config.yaml
head_dim: 64
max_grad_norm: 1.0
max_steps: 3347
Each number is 500 + 25 x the weight over its row's rms, rounded and kept within 0 to 999. Layers, rows and columns count from 0. Numbers have three digits each. The size before them is the row's rms in percent of the matrix's.

# layer 4 MLP up, 896x224, rms 0.116, rows 756-768, columns 112-223
098:473509548528490467505530487521453506472496497464444476471503497501511530493508502508513473517507500493520555508510495449498497522477512485461499532493510437526519530556522531530493481468495535513470499526495513499513477522520528443461520437439519517494500492491522481522468496473567475528512485516483520511512497502519513541525482494496
103:513479505498488475524475535501516507463517519505509512466528504472486508506465496477500462501555498493474511530493518506483537496500497478545547486484562498491514473519513496477514502488536516479479466480499487480503446490449485483508492579512517495499480493475458524518493485535502492446490490461505484543454478502480499479473539503469
091:498477497505481479480518455476513502490512490498532495522515472485555495477521487497471543454526505480527491540500478486490443470529476511485489491524503449508506494513523465531522476504525493530483519525494514521515488491500472500502556522493507527510509500483450523537528496508540489486503504492526486529510515522492514522486489512504
100:483497511502527493511466473535441497522489504460525528496506478495549551505496491504535479501543466522484501500483513525483487480507515485485495518520501445504476515512539551524532518504492509524464485478529480522499544503479503478508468470480491489548540492490491535474507491487515487501477518528516499506463501493506492538548512489478
103:473453512497464500501516526472480507491481488520506516452535496434512523485499486518493477513541500521480513492496480464486430531488451504490513461533520469501508484473548554485504517487521507542445533505508493500501519480504503499497509487505486540480512486512499512530516484515540507506494507483475553508504509466532491496487462472494
107:435548510528518495499509519540529502522498514473523498489463536470496486480504538528443526508499473512478553514499492500494513521465479502472482498483487523511488506479511506513541462535492502515510493483520501518537502480501492457496526494485480534509519506496467521504508520505467485536463493517498530514504439555463499503517487501487
100:439475510525460478484487521481495529489462509504506496486507500499519513535486474507520518483502505471517527496425442483521502526549508457546475517498500517499481485511531503458533526528491488518496522484496450491519483529523487458498539473478505526487418496508482496536548517470498520518510491526483501511514474529497533529513474485495
103:495563483483504502532498526465489486521545535449540466524503546515513517530512526468512516501535532534518548512475500518474466538491523453526517512530492477474481516514512475504479532504499483457569534522522520479541535488457498466488507532474467510497510484487506482569518524470473486526537498486501503531514454486471481463464521543488
092:510493496467507536539494508498507518521500474481507520518508513490515535505498462477575460496532529519478507510495480524515494502492479505488548448496486547559505534539475497483517470497536506491543514484508482480497501512480497490478505510452515519531474511507520543529524546490492523504542455532497469536513488507534545500493493475450
104:575523501535513489528508505493482508510497482486446484508533478518505455476543502500473492499477498524456517494513528496517511476513481494479533487511533523492524502520524478466533460519503502519493510490492502488500513549516536437493477510439500532430505528485559518497494499470489527503502524511533529482488490487471499545534536496474
092:507512511466501496504506508509490501490509530502486439563477467566482544512508531503513463503513487511502483455523468557514498485545502493535504527497489532490554525490542491460508546515532500497436470520502488545490529449532498517497508506526494503543503509510541497466480476476476481530503496498547493471514502484479551485517463500494
102:473529500473485514553506508499513471494512528497488502518503527494480529489477447520538507528505490538518516561494520495478484519498463527495534537522491449493497477491433509494541522521498478503533492524478504509536534496508492460444495500521508501469479513438500552523457531492516540521498496514497500513523501515487479471504510493475
087:468524473523531494464479523464478513432556492513496513522484504488489481542468492514517482517488499553510504485505520498500438485497509488507484532536549551503501546484537555493436533474527513481471510488515452499549483500527523468519500525479482493521506478530488507527503476498500526476514495525516478485500449457494503494525543513497
# layer 4 MLP down (transposed), 896x224, rms 0.105, rows 756-767, columns 112-223
088:550488448484475463509478524491487499493499543514528544520519507501495526459511535506502507447505514512471477462477461565520505465472479526509508498493487525507475487504463540442512523540520520489481522437495493472482523467491481448530521518543502492495473475492494483495505529506475499479513535518580493487471505456469509483480505497483
097:533521471502517531472512501506476485502514534483518522510528521462469524508524507523540494442492489461471497449505466489507515500484504501539523486518460513566488484508495547514473516508455534484466479499502549482484493485475500465520498469511497510528502475487534455505487494531528480459524487470512538534492499455536528526463483476487
095:562496537453469472554501529496516493489501487479487508487506512513447508508509471482499479512479521494485555513526487538491501549490502515435483540473511500537529478503459535460506495491534499498512455482524499519516496476526512516490510463511482530523507470506549469519488525542487467473511512495492507498454470494489520453547543501522
097:550508518496490516424487488499520471521476497509549512509498491537532530514495493498504543461530514524511528485527529505503519484542541507487522501508508457497531526533512480487533508513481477474495488519555484525499493524533472510471502485538515498445497474480499528478523490496494519483485525518485493451483488492481489478487486506499
105:485532563552505505484500504484488499550514506453538502482515512511518562518527503497500514490494510504516486536546518489475489505468527447485513479449455512478478517506523493525508534539489477521538497488470496544523457494468484485499470481494516453511477517527485525478481487480528487518524505463491498488478441523518532546426482532499
099:502478474490523467467504490485517500461549522464493518510465490518480521493501449531514492492488534474506468471498500530521520469494501530556492522519516512480505521473507478487453540526490460537502495494544473501520519505582511505504529509509506513488511439517489496458515465511508464511518530481523457463516497462492523501507516473475
099:507510461497523516498522484483514475489490495473503487460552501527500506534499537489479484477543502558528490523481500491478489490460513464470457513496455522494588508505513486505488498480497481531485527512450524513462495504540497561472452499547513447501524546530501506453490517477513478489480480465508481486527543499505465532464491511507
104:532503514479502495501520499500541488505479400488526481478511496493498531489468490488500534492498525521507471505537495525552453471503531516567505479479522501528504473507483523473484489485481469502432498534508505517465483516520508483510495507517479530493519505509539534489511487473514462471518493497480498517474523518524456517512533463474
092:502476478482493509585528516528518479504460497522471474498511497476500469472508508463539536463456472464506517500515470489473494479509498523477522536538527524494516493509517504486516513524517465452543500465479509520481465517549495487512500492467486517512514456497536482483475454477488472539502511518531527483477482521494512522530450532470
095:524529525485530505500498508483484497489480492472451550505525481484508469491471533555544487509527474473521471465512471500509509525533430500485500471503531451497491472534479478512469505443434464481502506489529441504503506518482490534530490501476456527485465499486520486539523487499493505503465495522509517525519477480522468450493493483509
096:524506506518519496498509505479477472465528473492517548521479458551513521542511531509470513501493495513497509495451536513499542470499503488464536493493500504524552522466473524511518453493473467538508485502489467500518519468496488491518550491467467457484483529500513527527517476495518455451501516505510518536553530503479502489468506487490
101:528443528485472512463492502535502524493489461523494460451495469498505497461549525468478544474518477525522519515532490495507516469491476479464555469464489482509493485509485478493499496489503511548431515516535497484550511530468525441498481484483485486465514492495486494506501473456507460513485550523499452466516463502555479502504483548515